Weights of a small transformer language model.
Architecture: no biases in attention or MLP, normalized queries and keys, shifted keys, exclusive self-attention, hashed n-gram embeddings, capped logits.
Each number is 500 + 40 x the weight over its row's rms, rounded and kept within 0 to 999. Layers, rows and columns count from 0. Numbers have three digits each. The size before them is the row's rms in percent of the matrix's.

# up: layer 7 MLP up, 1152x384, rms 0.114, rows 399-527, columns 288-335
# down: layer 7 MLP down (transposed), 1152x384, rms 0.0996, rows 399-526, columns 288-335
up399 102:470509521516518527523456429458568506434504513489514496551488515522444433429453505446534445548485527505490482510531552465502464542489452504492522
down399 102:471497473482506470498543474534574480528459445523498573426498407494498496441537543444478524542501472477467491478435500499513523474529487476471435
up400 096:488521536404475487511508497549463451501541533493463511521558495528524497480486548478579489487548484551518520501565534504455518451484466602496456
down400 097:518520551534442518471525456480492470452461443485560532531540519514511557518526578470475434470427485508476463513601512428428497459507473562492468
up401 094:410486433487521572503435512459524499452501477481439469505520496537452520582480518513475439530502517503492482527520512554502432481522560510503517
down401 093:482469478523516507576603474466537450527530421505454556537529555484492485559535518478459500485558528472473515558475530450429546449537473528507521
up402 107:456480518473479458488554515555495453466493498485388557536577571506442521509457480493490471559458516472497477485481531514498496532582471568487500
down402 106:453490506462554424466521490509481495492526474567482484537537583476525541512431487470515474534460369493498490434503509524525422455541499539483553
up403 100:526516486486468498439503491483474507528455509457498464542458493479559452446475442522539465495511465476482548488522533487508415550527477443539557
down403 100:481512493510481473495403478472570471533421473544476498515457561466533571466577517562546465445447424509565494504501555479518493453565509517532520
up404 097:508586540480568507546496532542488565507429451530525526494500507537460527440501466552437464552492562413580504411440476453444522453573488540538527
down404 101:512455567528499444523530548525467519538466471488487439479472540479544503479519544476430425517487495429516549510534537507506559433456526510486489
up405 104:463496433514540479565444529474514501545477544529538500590571509483425544529463445470558452518488537517533559498487561556436540465542449519500510
down405 104:547504447489529487537579520498543540520482564431566496505524503519519508546484505498495483507473549432437469550540488502545540433465567542453470
up406 094:488455430476437505505534473497526510515562482532474500566493500555489471554536429461524391483500529470410465495521521513460518450475438518471468
down406 097:534503563425489484509556494523492544477466504508548527415508451450515495483412547481506564524440498508476467528481495592526516562449520499484499
up407 102:555448459510474556550479448475495473486450534500482505526526524526502513437453512480449482483412521565502453522540565491530488495416526476471454
down407 101:521603487491510457512495544429544504470438533529565488526470481526464465517518471528485526504481527557476411532552496582573526510443493524503495
up408 100:479561478505483482527544496499503571590519484460461459492594512470498486472499514454585494518488499565520464495583462486467482560573455519461443
down408 098:540469489495499458439448497466510574578453494456477429504536486478546472559439497494483532581539508496525590449562476428484515443532489416538510
up409 105:516555458461497544555471530492495504483558440480494508514542559490461473524413528510502440450537560491464559568541498520493379461473483524468497
down409 104:523537435568564516521479472547429479561504496504462583466471453509523500501549572515489435458507514576492448602544509390555490591550389552525525
up410 107:454515511462521404499536504470532463529499507481533460456560492433460497522496525502481496577477541497447559573497450484480463496579571518594467
down410 103:486522473523504493472439549515524475491506525536543473534425492567402489509540538523554502537560457483468444442503548404484471497555520607583570
up411 100:538525452479532518452457525506498419511443501531434531486486500509447497573454521496478536519430575487558504455474453510531456465555462591489562
down411 099:498517451613506475504441526563512518520519556547421509501456461519491485540562461462459404509482528537459574478552543499460511527525471527580497
up412 101:470536530551470545527507527526528499500504493511466497441653473593433451520426481506484488513520432506492478383517401522483436529481456518512453
down412 102:488518457506525404484467498489498540540494565502532501457571529543519463484512449496384513494509486503476462510484527504460505501557518444538471
up413 107:493553522547484508493526462507516518533538532501501545588553477524505519493526501511492493464476473527497405500533490574494483502505464502466494
down413 105:472405529453512446499466454495402498453496410555576506478481472615462543566559522462538482477482423505505485456485473534520474469423571497485589
up414 099:480458473469517519483497477438586472570503463537429486504509477455535535560494397498515427455409528487505560507457499529411508540499500500520543
down414 100:486529482515456542551532472555522490467490532499539522503487476486534516511467430491460555595479521461560537481488533472495434487468482558453466
up415 086:506544552453470457473580491495588478486482526466531526427467484444522512542477476515552379498447534476538497512542549483552450503580504580574544
down415 089:451499464586461524539476489447422542468507446527477484470560508534498513430471517436510560487493554529529513532433464535440468529469480488450502
up416 102:503612491487476532416504474506490515501502464597448525501484456527489557526430458535448491444494521486533491449508458517454490486548439532563497
down416 102:492507524525518456506503383503492528499565445511517522577453478438460583484500521521456529498519474470438496532526480517471543498460536447503542
up417 100:481478483559523565532490488577530470428436472602453522528515520551462544490531397504534515443554512513465443482474529515503508501471479481439566
down417 101:520537569556524513491535500438539503494555426543492483453498546457514504550456425548474515485503489497443449506495496505478545588520565477512571
up418 095:429503450363500465534535445506490507517458459546434535498514516517474509465506539563543485522480496596430568427527559492503453522482461576539567
down418 097:528468541508477535509528438450574506518469477470554448599475431451494514471491437519426492442443528474501513489558438489473473563480437454442525
up419 103:493534503491530532504491506472493497444499479527402478526513526517495471459530498530491504476469472556398509528510434571433471466503464513447449
down419 102:439493534470460509596506407521479476465560485554493488512502515495480541512529524402498538499515475552422512546527512469487406435401425449502469
up420 101:557554561519457445524521490472474478413545417467403472425450576517519467591475461469501487495450558542477590388562461508452520468487561503478468
down420 101:532493514520471518487497513492472455546563481450492502511499480522434477516491480516526557479451451503485553492436513523460513522490526427477530
up421 104:445550486489488459540499503430444495463512510546407532466573525523518450454507449471431474541498556463501507498492469463461522452547526477603538
down421 103:640417440448497444593521439498562527519504564484525488542387531546469519515482510452447438429506511461504600548515502501448504558526482512431502
up422 109:496492456438505465566541483488457575427447521518522464505490534427573472476493500486446519602520590453500468472476480566457412439561529540532515
down422 107:458450521463579527531502449533416505432497531497458500559495553437536450546497512488506503502543526477551473588465455541443526410503522387525559
up423 102:455524499498509489569548457507432518543525443497466500469509470499475532444521469501450488601413514434476465506459440577450468414526540468433492
down423 100:475522486434445492465461482454527552532435489548540499534474508559500542544568529479498514494511515493545557456490545480510518543447461447503510
up424 098:525547465478504435532554518491534553447460456522358515493536566491460485535444465483507532510538533535524487471529495521460418542498464492439514
down424 098:515494494565367484484412474455554447483491540497549499457496499576453455524512474487510548494496549552552495540403514452537463490535455516533556
up425 097:492557457444481477468529435471576489458515475481501496451538478395476579498540469505489530531454486465510523520462535535449531481484488540423493
down425 096:508437518549495473464536492547511497473508510447397487540545574539495525525542499511510463535517492583535475448529547462590499531517492513531466
up426 101:446511463406407472490511507427537527542388501462453501540546526482543512506436527420532498487451613423485434474572523506417465447534483530422492
down426 100:506462511491509530541497479500464537526535476534516521420517484522440447401466461500511511567442496589433539510449452579586494604556480457463490
up427 101:446426451482535446549459467491541495452490535549424486500519498500533449536524533504502442530470481493503562478549518489421496536535538514461533
down427 098:471428458569504482434513478542521546465536469537554509477521500477488472422573507596539525487490451518436520479461544560521502506450541476554492
up428 104:457580412505484552540443518476519455504455479526517501543452536484463488554471511471478534496527537515449487546529484508483478502550511545488458
down428 102:481493503505567474557461538468437476513413489565545419502467505525470535517363515526451485421488472519470414387485480484499529470465487483460501
up429 102:545563435435505505465548555460534490496418524498449504564501528528490517441464515471537475481495452484544456471565488512469466463531391486502547
down429 101:461508517456505571511505521499437533482451517591537557560448511470544451485497566601536453451480434590453455472483460435521494472521466542451534
up430 104:532488436447500558592468461581480458474502470538548534457523458475445548457557526459524520561482516529514472532500468493514400517498491529533469
down430 103:474534488537520492528545487493478497483525485519459506524537430443503499539581550461474441530493411486545537485509603499413426514552443516593489
up431 097:486513536502481492489582515473509504511503506560484552459495558501438553491523460451440515546507533476569571476472504491487545524486561519385497
down431 099:457578550467358509561479582578462528453508456496463548517566539529532485560521543544492528421552491555474506460486535533519502564481408507483560
up432 097:539499492478482510420487451549583491618492456525496519481470496453546569496510472473443551489562517516451486541453498455571477556491458545398504
down432 099:533466543497507500473511488500475464499503553492562527463438522538493543492568510523405487523545469550518504504558485525541496545450535532445385
up433 104:516467492469525559439509499469521446404544471544494471507546526483468439535513435431517467471495458510486511486596476499427548490487505494487472
down433 103:454480523476496470496554522505510448488491437473598539501510526481521496547499491428539495570453440532537509481516448414489523512582533464435541
up434 103:518516473453451491518563421487540410545567476545496447543519512515531469504412501535408451547466435502475512475490455481491433472550459500505550
down434 103:468556519531488499500523524471411482576474484450506481472477540473516529442548541544458556482582473542509495510475541571520524494496483522579434
up435 104:514549497434446518569450487513557487464575504562479518524463514522449494450406446536524408424515503518456535409467551460441421537422476487516527
down435 100:565617582543476526425429453517542508463576486513528483508515462519510485504610529552536518559544473554439559463509605453546456532469478477506470
up436 104:461562505537418553474508422586500574497512531530507453479562480456546486449541515445461526442474468536503485447520551550479530529495422466457546
down436 102:476487526515491499507492454440446484468461578484558556509534468480508487492487463438495431525458545552483457504499453453493472462531464417466432
up437 094:422523511500541516487459488551505537499482542546481484463480550463509555435494431521456466438539451418503448583474577480525489524596507555445516
down437 094:570509533486517475495559534501452517463517440480509520444504469484509578518475467527515518487556536497406504540478478499555458533468566566495450
up438 095:454552528535514530515548450544534517487498528506522483488499521522507477471474494487467473490506512573521430464536530622485496539546441530532526
down438 097:439498536605434470501463538495475468447517454501526448500493502512507439498491508493472464538493497516507501457507456422433590526510426487486502
up439 095:494490435448466456500527522461503507524557500520403560469458536559541497563518518488503499493407552511474577503453494541549444504491464474527481
down439 097:473598498468481501480532482543451422554493544512506514529420594425489550463545496494467484452512489465483429481466487490533505501477451488499533
up440 100:493531467456463501433546419472575479463463552473502497409484505491472570403499567518558490497463528476482497570553544626513490489505540618561475
down440 101:524518526546491524480522517515445475434454492524450469540476461455447467546598529469517504579493513495518460416495457484458523520475502511518499
up441 100:542520558490442452490434490488449561494501406491447512503590587507537496508483403497505538508487526509501518536603539558451442539425507490483473
down441 102:513528474508457457607447500505419544501471547542545408475512505464524454513469556614493481517412543479552485530443482457563504495566546486531594
up442 113:465420523492468471522464424572495548486561474481546503550431516443422510503508548458427516505492527441454432518490492529502494423501492545473482
down442 110:578496476474489511538471497501489489569510482531591525480413501536451570499525500509593538522493570513431478491502525468543521468447536506507496
up443 106:603533441469456528501500506447518436595453486508463491499499476545484477502555468390463512502508557465462562490555461526463523473510441509414500
down443 105:522521500522455461529463531453491400572520451458526476514499480467583509547477597462444476493525516531521553496464465471493525388519511480499478
up444 097:442518543435483512479491508486520453474517508542482466516449494421437459544465506506526439523555571475494485492490558455521462464435509522485562
down444 096:471499500480534503524439504488507603529510553567546480455478577543494530532555505568474513562499491546538517495471534489480505531404527517537510
up445 105:469561453411482497462562485504487521522559428554538506501504492524448482507540551484524381521519542481459530524548414528435533505465427569522421
down445 106:542530506466515526498502485480484498512514424487500544497491489530486491524551509476457426445526516492481518459515516568527491440537493476476547
up446 102:497528521485485576525526479540460510479457502522469496431447520505475552434393431513497496494477538505452491477466476563499558532565458446502458
down446 103:498507409575471469467515441582573551480448511465526499532425538503567537488563511456484516497528593462401402449462525501431500586512494485551511
up447 100:521539482466502506430492502504466448435478551475539468509491525465524485467422461534523485455473469432587508507478547521445527483498515498480510
down447 099:437477541462545514403563476552518470548482475577489547489510468451534490506483439506533460517465503556536445519459496550500527498516437471614583
up448 100:492513507493545539569503493499573511486541520495455512472482562442531401503482496543554404554528586548547560433444477529502495610475506484504499
down448 099:486526531501509515498519528592448480515404440528520506514500555444569513482553507446579597540431541511540470503479469551495556450502520473494563
up449 103:501497564559498531492582524546497482409512512567448537538535509452431526499555505519472522482544493438558565522457486503585512450451489541569525
down449 102:552415478555439529467561479495575510479483526488413496557477483503531537536462430506475510515568538510502480506519478518525521540556519580588512
up450 103:528472495442472565451533471563515503374497554453532536485432549523534550539547540468544481451447510490510457440582499502483520459556452594513443
down450 101:583447454468543566463436491545561500506455540520532499477508458536494556460441459555551490437529497529520523531500506526514485540470475490541511
up451 094:487419417474504568490478457483515521516462497569491453546453517576444517445539505432463544502461433508498517506546555520520489543549517543527476
down451 095:468438477453453413530525529416473522495490540487466497569533564523514575539541486507500492503524501556540510564492472502485531554450448427533500
up452 094:492464497456524438496561425561492453493482458432476571478530592575512528533508485506511469491470550491505456511466509471570568421519448481529483
down452 097:506477482485517499524530508418492523497558531440526443433504494506503492509484452480442455500382504478557534575492502586501576560465518440554486
up453 108:558429445408432492531545467478487540530495489642457462459463497505561515526517519495564504477499601517513498491463499536494480525526503493500439
down453 107:480445539503496540409510520455499465534450528430513542438569481502517437492533553573478543488485469521498448506450505476484538490556536540509493
up454 105:463497467503413472513496524463545484452507455488494457540510487482581566562518539576492526522523500529462494481570382526504491393545501447513482
down454 103:477555452543475399489542496496495402498487514501450481575454446448512540499443525467531540613494486534437577475522470533480449529559528549492535
up455 096:490544453487469516507544434530570531489509494471567524462454530520536522551515502409442494500509504496517492487570498465469514446521513526520565
down455 097:489450474549479469551554562462549508471507446419546455424521477471479473408519526475528533454499508465478423436528428513458457569527528500519606
up456 100:491492498476492490541532484464446486453460468562485502412573470516466532460514481487533452491517618484509599512511501512526521583482472503540531
down456 101:421511493490560443501474460496539498460487493502510537555539456542512543468561558425469502509502449518483495462493533523484541499391536553512533
up457 105:424528490478525592493458457557561526452503413488442485434455684529538484443431533557461472541473434549521465537482536485456545535534528512491523
down457 103:449565481509433459477473537510478493492534543461470473543473457499517459457537541507536443569432459543495474510614501468551449441580507486574583
up458 100:446568459524511519556518467515508538441510491467484517515509543486543514510542458455495515517540568519549479401509484497475434452562518447531468
down458 098:448532490532517492455497545561566462509545508424476475458513491504523507497481509541523505561564491500479511518494489532476459505516483449544515
up459 103:501501530464354522522494465513557542540449536511493455475450525529552486526499462488479461407411445561522506507484514568513536483515364567495572
down459 101:453514494514504478522563477481480459455489515578566543453514536507522502515568449536535557434496513544515494532485479484544528511544476442465443
up460 101:462557497429419468500455484493528521458458463444489458479535464549496543475474510482501515505465456494551583500522507458515484513436460516535467
down460 103:498534537473472503500575500449522525482459531523536396537471521552533513517452559463506468481544463486483554550494501473409479412554476504516507
up461 104:443490465477494522585471449442528467444528515488540486538481560518496457466514510444469483513474475468523511462550422578442522503483511532495525
down461 104:463501472549521511438574420528449505580458483525487526509522515507478509468575520544544484487497462520453464537501443463521461503477497539493453
up462 101:432516551460529516478523412521520505517445488465479544497527504478448570515500431514516426479479509427570562513480515506491541490590414557430530
down462 099:555540533519436455462519502542507488488462582531413514599466528522485497472516433474513467538486454528569538541493541554536500460535477530475519
up463 094:407544519495573536510544447492529445465476508443472434515570510524514477507471517511536495472525557448498559459498462455555445528501488519433488
down463 098:515557481422462442493428550535498429524498439453545460467522508412519466473478527475495468535457497511532570457476501509502547478469537513484485
up464 102:488508538558526554485470473525479530543452517480453479496450536439490562446509560486457528454572517571463429516481460533478511447541459488512467
down464 101:505530513533496513506543520504450511545474439534509521474428511461487474539454563511497502571471523456489476502475525506527505444522514508560545
up465 103:497493505502535591533547521482423486470455441526396500500547533556467487552521480472468455535480490454548532530437551506482547481532511505507502
down465 102:550515508514513505431537488455417421464536470552460445523502534506470458528444513509524463527512482496537516513466527447502469498518553430455486
up466 098:569537474506465465531514488462535492404466451417559548511504459413451580573500440500469476524462515461430560451501435520483507512435450499533490
down466 097:469532536517557570466467494474566507563480461493474516435468532485422463524546476498534486479546454532513530506487506481472523492485503521483512
up467 105:421482516495508533478552503536519578504514511531509411530469537507474490498501422508479494462494518486506515451519503515496497558407496522415449
down467 104:522473528511525434450509528453419422560546547466498507559506489521459468487506474521492482471495472542488505559455445474522466460496586568523560
up468 102:494508442460452551567456438547404522435452461498486509453526574535471522530490400506464484472458518469536500434562507468462496454545497520503484
down468 100:524466571483520551436543473520534576482489448517510526489481578547506531464479487432494476521483521512459505511542463433505508522505476487441563
up469 102:471510463508468448519575478530403533447478484582436495492544505503485494517400437447546510530446521461527500493485465501431521489455491477483475
down469 102:483503487517473533499494480536493504527506519507507564498520496469480462441428520553495560543436516446521461477506570484487495492559515583443474
up470 094:477463497551520479494486479528544477559551537497502520523533506517431529488472439528513443424510546499433500452515450476476479438478490551542488
down470 097:485491433524507566568422482483418482539513556540524507430497473508462507527544540516512486394512465505486450493454514532497473481447523530554481
up471 105:472439447462474500569522429540453555507501491479532528483515480503504501505457475475507511525452580459510502496478421503517503487508486498512468
down471 105:503484444501515511580387510499567535521443537463475496469495490456530458553526524505514501539475515487527437509536485487460522464463471561545525
up472 114:495511527494581526520491490600547521502482532547457419556488544459447448462459429432431499530505520504527456496559545525548491509507430506553578
down472 109:550535481503518508499538490589415498513539475510521474559478465480460549468530499511541487531499540458516417496540480552508493426528482559504485
up473 102:458510454537511537533501484591510450475534562482521499456535516444527551454427478489515523505514494391469483495435529474502502586584490594531563
down473 104:473489515545485501552460514493436469445489458449521564527473452463506531434419447482492531459485450503516535522513521457496500528485484495483499
up474 104:476550471487539471562470484515490532485519471509468474501544495550495479555503515537525489460369597582446460379539456525483555430479423559482516
down474 102:549576443499518500483511520502491494485458456456492545563523508508500521506492556567439517510481539549454544429486497505481523524602551496489466
up475 099:447570490525544536583482488574565536539550448504436446437548533536536557466512521490527505586538528509513535514526520495438550513510486500468449
down475 098:541451539507492503539541422508525521446487553448484518542470455488478451500544473531485519484603482467470437491549540531525475540458509496560566
up476 101:555578578494494479570542529542561456544539496508479533578528552518512486561482466416482445483477431450418481530468512533524531507592398560491523
down476 100:482575607482488557512443447518511519512491459522511445602450543548546530514491439493593555533442520425512460525492551513509484547469521477484505
up477 106:516573531540447456491593500532524514534474368558388487518520563525588504532458431463409425521536521530510448537464451519521470510550465523553557
down477 102:490489529605434447508528525554465491485467494480506521534435544505460513501479546497491438598466501513501518509527552493541453426495424518507444
up478 100:496500523500488516487562509556436510405419522530471535499515466465492539575463453496509534496504406469485548541464496483481477564470509481574467
down478 099:551549555505460526445477412526377443449480476474486437504534477477531444399590531517511481500526467571450508530537545424552451568506561486561587
up479 097:530480441428532467519496477518491544532432524497445510477456567449558526463501529538460504524514535576588476435444465483481520535449480478491538
down479 099:528405469544500518541517542486514508519496586513553478541577504536479530564447516480499502502505506507587450510476494465518561506491510450519502
up480 097:475568497501600522557456485528510464531477465513450561453532495484523479455485481489438501525535550496502467423576461505484460544545568468498455
down480 100:458493479528523494529537527520365495505447550445560525492508494524562458518443474506476534474456442523490506480459530519495520512492455474541448
up481 086:548498526461518456507555557478514513541506499493497564450561492536502501527542401534502495467542560497487544518537488509551481488521443508521539
down481 096:472436488492494539495527532529472434515564423533504508481454539455552526536526551484440442455544482521476531494487548475470540541523471587545466
up482 102:468472460526477568457515414473532486450510578493496466525523487469504522498387530477470448493474453475437557481480587535480525488482523579475528
down482 105:498484543486514464505540440570540523485430432541466501536494447435511558441547480452570529514553405489453545517499519524547435443456519446541513
up483 105:545483513440496440470581491468494423458565549502490521490528534468414547537448508496501471458473545471501504502506512545541567450542456522482495
down483 102:496491535495463496463526500395490460494494539430496557541390511445546463529500559491497444472480573457476595551511513535559499502494510464458485
up484 097:475489462487484510513501486496502504447439486464466533448458492499550464591482521506466482489401526547563534440517458476520507529523504456471515
down484 099:440524491522509439475514477587472469480522516551441479531554442452550564571509508452481530495479465491415526479531478534543470494496462517488533
up485 102:392456516476441455486508421495494487397460461553396419509518554463462442463490501519481462492482468481438608557520446500462494496480425473562570
down485 100:467452530445434481488475492513489548403501483546517471522512540474457489489500569446524485417505484467562571498458483456501510479484482501492445
up486 101:535437470584509575469495404576525439514488419496524453551488505463408539474449552464493492551458547482447508545525449613507476548520470570431537
down486 102:459522486558423455514559526496497552452527511430500483558472480510563497613469523464515502458457530519517459452537469449501476515480483488471498
up487 094:460497507496438532475516468502477473531472564476473523511548513620458489561498471450509454481480534534513510447579390572483471429509434527523535
down487 094:501525479534495528491492433486487550501483473515446449508551475418479513533557525449525549557511435422489469519534491477438580493468548532508540
up488 112:486583464564500564613456442560526546465485395572462579510559494511476551484484537459445498519474496471501495432521465478452487582507527430517487
down488 110:538510434494526495628419551521515544460533547550524481463546526500505485515518529555505534503480537450530477417546543522577446541393502419508452
up489 099:497538443537501537445454434527437510484530525521488451480492463451503572480526454473439518451494552461540550465526521513511438570524556510458504
down489 098:553486514544442565537443441554517553447509511537549560505564524505545495528479434566481457461534579435494568508527507494520534545458487541532471
up490 103:489581486504465549460484481525531505474452558467498564502525491535499568592497465398433548417462518484437466431457528500492506452571532482537470
down490 098:472559491498484530551529529508457548588487521541605546531505436543519492466495545527550503512541423496581508488437540517539515463435449562526393
up491 096:570426491486561444465519509537474506489423561491510546514497533494515523512523461480554566556440462583555567525527502516445396466510518523511527
down491 097:487459489509482447489498472462598525463521482512477478513471446546515545497522507502603528441476548563521477466432509506439490488444487445495504
up492 110:434521487523534449526535467512551516500526470487531451552513541531492578484521478470499517419504472408505545496519478475530477555509532509489454
down492 106:503499489438514444541475498481490537469498404497484515530542500495523543461497512455526507478516493477498478462550490486486554494536523491481575
up493 102:487526458500557519470475479497573530464480534434467482467506544515546505547513561408509478462529488447516545515479425539525494467465519566494571
down493 101:531518508549503446545511453487471507484466494445543438521455425535520543486475509480522438470509429459546523558480520414516513540538561578494522
up494 100:498514441506494552482457466491562554427428571461499501599473537499497468522508419518438540470551510475494492426521519542537452482602446540471538
down494 101:487527488489473483550557490490532502482482560526512504478430484554482505494602447451484517437492476511485477495519507521466448477540508435447529
up495 101:492531512554458531468511445478528507412515528547510512522529575560401575482504481535500513458506496441532576502562435562503551456521497534476526
down495 101:463500483465367585557475482565545471481476484541532507447447563524512472559532457505499480483476549541533492473595523530480481518522470488505451
up496 101:538520454463477502459478426525457475518481547490518507471440520486558487552480425511472506436443459539427495510516569535457513472451452532474474
down496 100:530518499483492526417484393608517553495534515604527581504487512491485491558477520432463519476487483504513507484467499540462517514461467554517486
up497 092:468432525521519551455489427496571543437444534460492516555533482444446563516436449520482536482527511523525518449523527551462434476441527516543478
down497 095:482520489478432491550470472574523506508449530484473467504522454499499495609534498520530456507486588548554511431466496459520558474543428497479454
up498 097:557534429473400479543583526524526468469538499567464425493441521489547510420464444511466435496434531534475488493523432517455494550474457521506479
down498 097:499496464556552547510499496533536499547544404511470516453478485503541470518471500441413433559449570539528458542450504434532422524465532509454496
up499 101:486491483496498534470441416479536504514509469607520420617474513510491555520531526474504435484552502548473470471498493479557481470470498539519478
down499 100:508473499499477504419503506500575459448458478468492489478552484515475452542585520488504493539514514516496460512519454460529487454430501491548499
up500 096:498487463441481482538440541548529485479551516463502509422480475546548433499529514520417489468505505474450489504542519559556433480450459595434510
down500 100:441496498548463466540459538538474467457439500538501465486498441399517523474498543510491565509450454490532500532519567448536482520500569489520527
up501 103:521435451546601526516487515517510466514501478552446473582517523514473505470493539429510434512451474552452392483444515484423417489444495497466429
down501 100:573511589509585484527516479520510474532458554530485479508513483465451520476503472469484441510552406547499463498535491502491456487495460527583477
up502 096:491508556461465460439539526503516449522498496557531515521532515583489494470541405540477428498504508590476480417572492570575486499535466482467485
down502 098:471479535472502561544504484509536442510492486525480527439463559522481507481566460524508467462573480503471470582458469553526556521528581423516456
up503 101:482507529502492535517513513563445468499483547477420515594492570498498552531454503507569491525484530505546595507571476529481453487530413573531516
down503 101:457511494518455487558530435534539423543497441523494543509438479531546452509493480559504495496480530473579556465471487529521537460460527512487542
up504 098:530498523464540494524573481419474491446401438526460565471582482577488503466507505460416559541502531465462564457434508466498463515501476487511549
down504 100:556450510604461445490533497550545511439485463482521462476535462490548433552502518469434528502476584532472524425548512446464513542479503468528602
up505 097:518517544495519561444477503454514447506470533452517433534555557501572591504485449404505515533544558455468518472531514484482459544503516554404483
down505 100:430514477476467506438475469452535494501430536524481525462539445518502487535452524485506529476479449408486456522454511390460488489447553456460497
up506 106:479547431514544511581528526480588516482461558578472537498506562458519556402422541522486480489519523432534417472517511451506493553429547548489546
down506 107:545485431563547469533475511437501487464498517562523509581497481467483537555551488425542550442504507445508526471511420510500480556496456471503470
up507 094:483483482519444497539581492474555505525501404527456483490506542559530476472528454468510474532496475524498510471539476579475473433539435491554484
down507 094:506471521525572536550526466456510517470471566466524521567527446525493530475490554524514506549547447452448444507516462600450531453508530520473509
up508 093:481516487474506526528457525547470541527531520504563445505525581497476484433474437378533421486472527504461524423484466514479511490503520508539525
down508 094:507457488455476509491490521474505481468574483527501501546516410475570485549474558506520473490486469550480510502491540442529520525482476492548468
up509 100:507501445533569489524486542501549560504519473512477456538603550502467439540498462507549478521457510510525550490594484485479441583512529538486531
down509 099:473471499449588468461439535459506450564461521492547492513529489469483423506485461493509459501551516482525553499504455487520537549524482494459527
up510 098:469439526470538488499487467429572489582474459486421511501522561506469514478463519458519530571504541443434496538527461480538487528535497496538498
down510 098:500473529580427475510503462481459580500528452554468491467477478482492542424525475457570506524568483496511567441491543491535478467516475473531565
up511 102:491518525454543506561511474567520469514478523500478466413516531495485499529549513523560505424486506536532501484449534468505516491482483553469461
down511 101:522497506474572481545453515506523542480547506574472468415452567488482529449435487499489499443463555501529442533498550531496475412512552509572479
up512 100:509501527511501573538545486546536501474463480476450493442482576550560563529548515497548436491472508507456491517522492509440482476491451518494542
down512 100:498474515542543499442483466500508428447568474451494489558508487527442497532550533550473502474488451486512549537576456549382452451428513474496461
up513 098:521496424559574418482440475530450500436603465488468542547458514480505432574510395478469438537500479562505541563531460534503471479570436554476455
down513 097:451589404526546614491425522462481526430511539538544540459506486503431485505546497543585524504509513456581535556435489553471522511475483567477443
up514 098:528568483491486464528514361447453578524489502495500501505510550446502506517534392448523485593451533478521513559496518566501439525464525472454485
down514 098:489470455482478515528467502514526506524516492515492513424559479507510456535500522496457536490481462474546610336498485467463491504543505563467483
up515 103:489496440544509477567515494458482492458506517595533443477460613594460453458541501506544505461539568531503497513490473465498492498497512519504480
down515 102:552485486503478411501518474503496583470480514530528510477510611550487476497438426487551513464451507545480562448551505493548426511527557567506542
up516 100:545494522464562494494590478504533522477456541521486553518492506469513524538489500498448527475482482524489456456545503536531568458532399490435509
down516 100:514562473506537426518518496476535415531466461446508604538489557484520541553460507545476485488498521508482509493510465438500491494477558510429493
up517 107:464510436451444487501509509555545498482552428542530453402486516474512485478550459457517451534416536551419426515491416575469511512477510514476484
down517 104:502539523529482499527521525501503565481529519530512529412544475448579607484551492460529516498500494557504483478487443517485511506520505478482484
up518 107:505465553495538560543517356487597614450509471542525409501572492546496481472511485489483512499456551535420572512534382489503506470522483500520533
down518 108:473483524499497532444435441512469553511585481495511557564565526558505514468542474458511470494462477448465497503526537504516455453453480491482533
up519 095:512521388489525518573476478452468546452530472523512479478538513509513525478444448484479484506481456412533558463464477488499418445454527546510521
down519 094:519453456441505498469487413497445504451516494574522474506521467449486489546495455581499487464516528461531521497504529534553471481501533517530543
up520 100:430493495517473561519479532470517526497494467483483547642542518529512514527514440520517530435569581506476497501478477499417493540504486570530573
down520 100:480498574595488569547450497560471380504488540549448490516497477453527495476457475533433520586540479481463556490517551467510482523545468507583501
up521 104:479529493499468469559562477473532576383505471500529419526584483466542530576544486494490542461538546491458490421530488480493490462515447496453489
down521 102:488563455470541474495481502465521528412461483534520493429510513503480453514480494511453478533521453494476492479526496454403468513495439464487520
up522 102:493500480446528497499515512491477532490484485517427577470535521498429502479492526465502455551487531512517543556486489406553449551536544502505529
down522 100:548451560462496508496496473546479511534498436524477511507478516530455457520473469543540508457543492564516521517462557477546498544520482483464511
up523 095:434476482461517547477466485488507489505536484511541447469545555543512590467464518485475467512481537502512500433530493557414492537451462549530487
down523 098:509514520474530475511471543544511532553515522486523508467455469450460473491497460566503524437483503521446518521430479471413538548505508493483495
up524 103:483551468539502465533494524564460488520513475509468462541526482500561506525551430429478519498513466510416441524463485612520523556508470533491519
down524 101:521522477518509459478568479486493444470537500548468526554497461470458546488519540499506552535540496536501502518492488510466490491518533524528484
up525 112:439441500551576494463555403538559490462450467515496555473536503565448561458509456495494436499477549558567466533476500458494458486490477555396519
down525 107:550524480571553518472549528669505485576609492463542491491498573519527618423484518493440529520463468491544550488554512550578431501484446516523499
up526 098:546463465417459554462455486531545571563516570502545532660516516513473505527518604498486496422478479538474547504476517522485438504555514450440463
down526 099:540457511481528480506516490447548576518495527464537536523461483476524445506509515472472452494428507552510487521527502519558534510457486522541539
up527 100:522561372478514511458561482478467524443474422496532527512457514530552490566390465462461457479476496497522476506487459530479464554449511505459516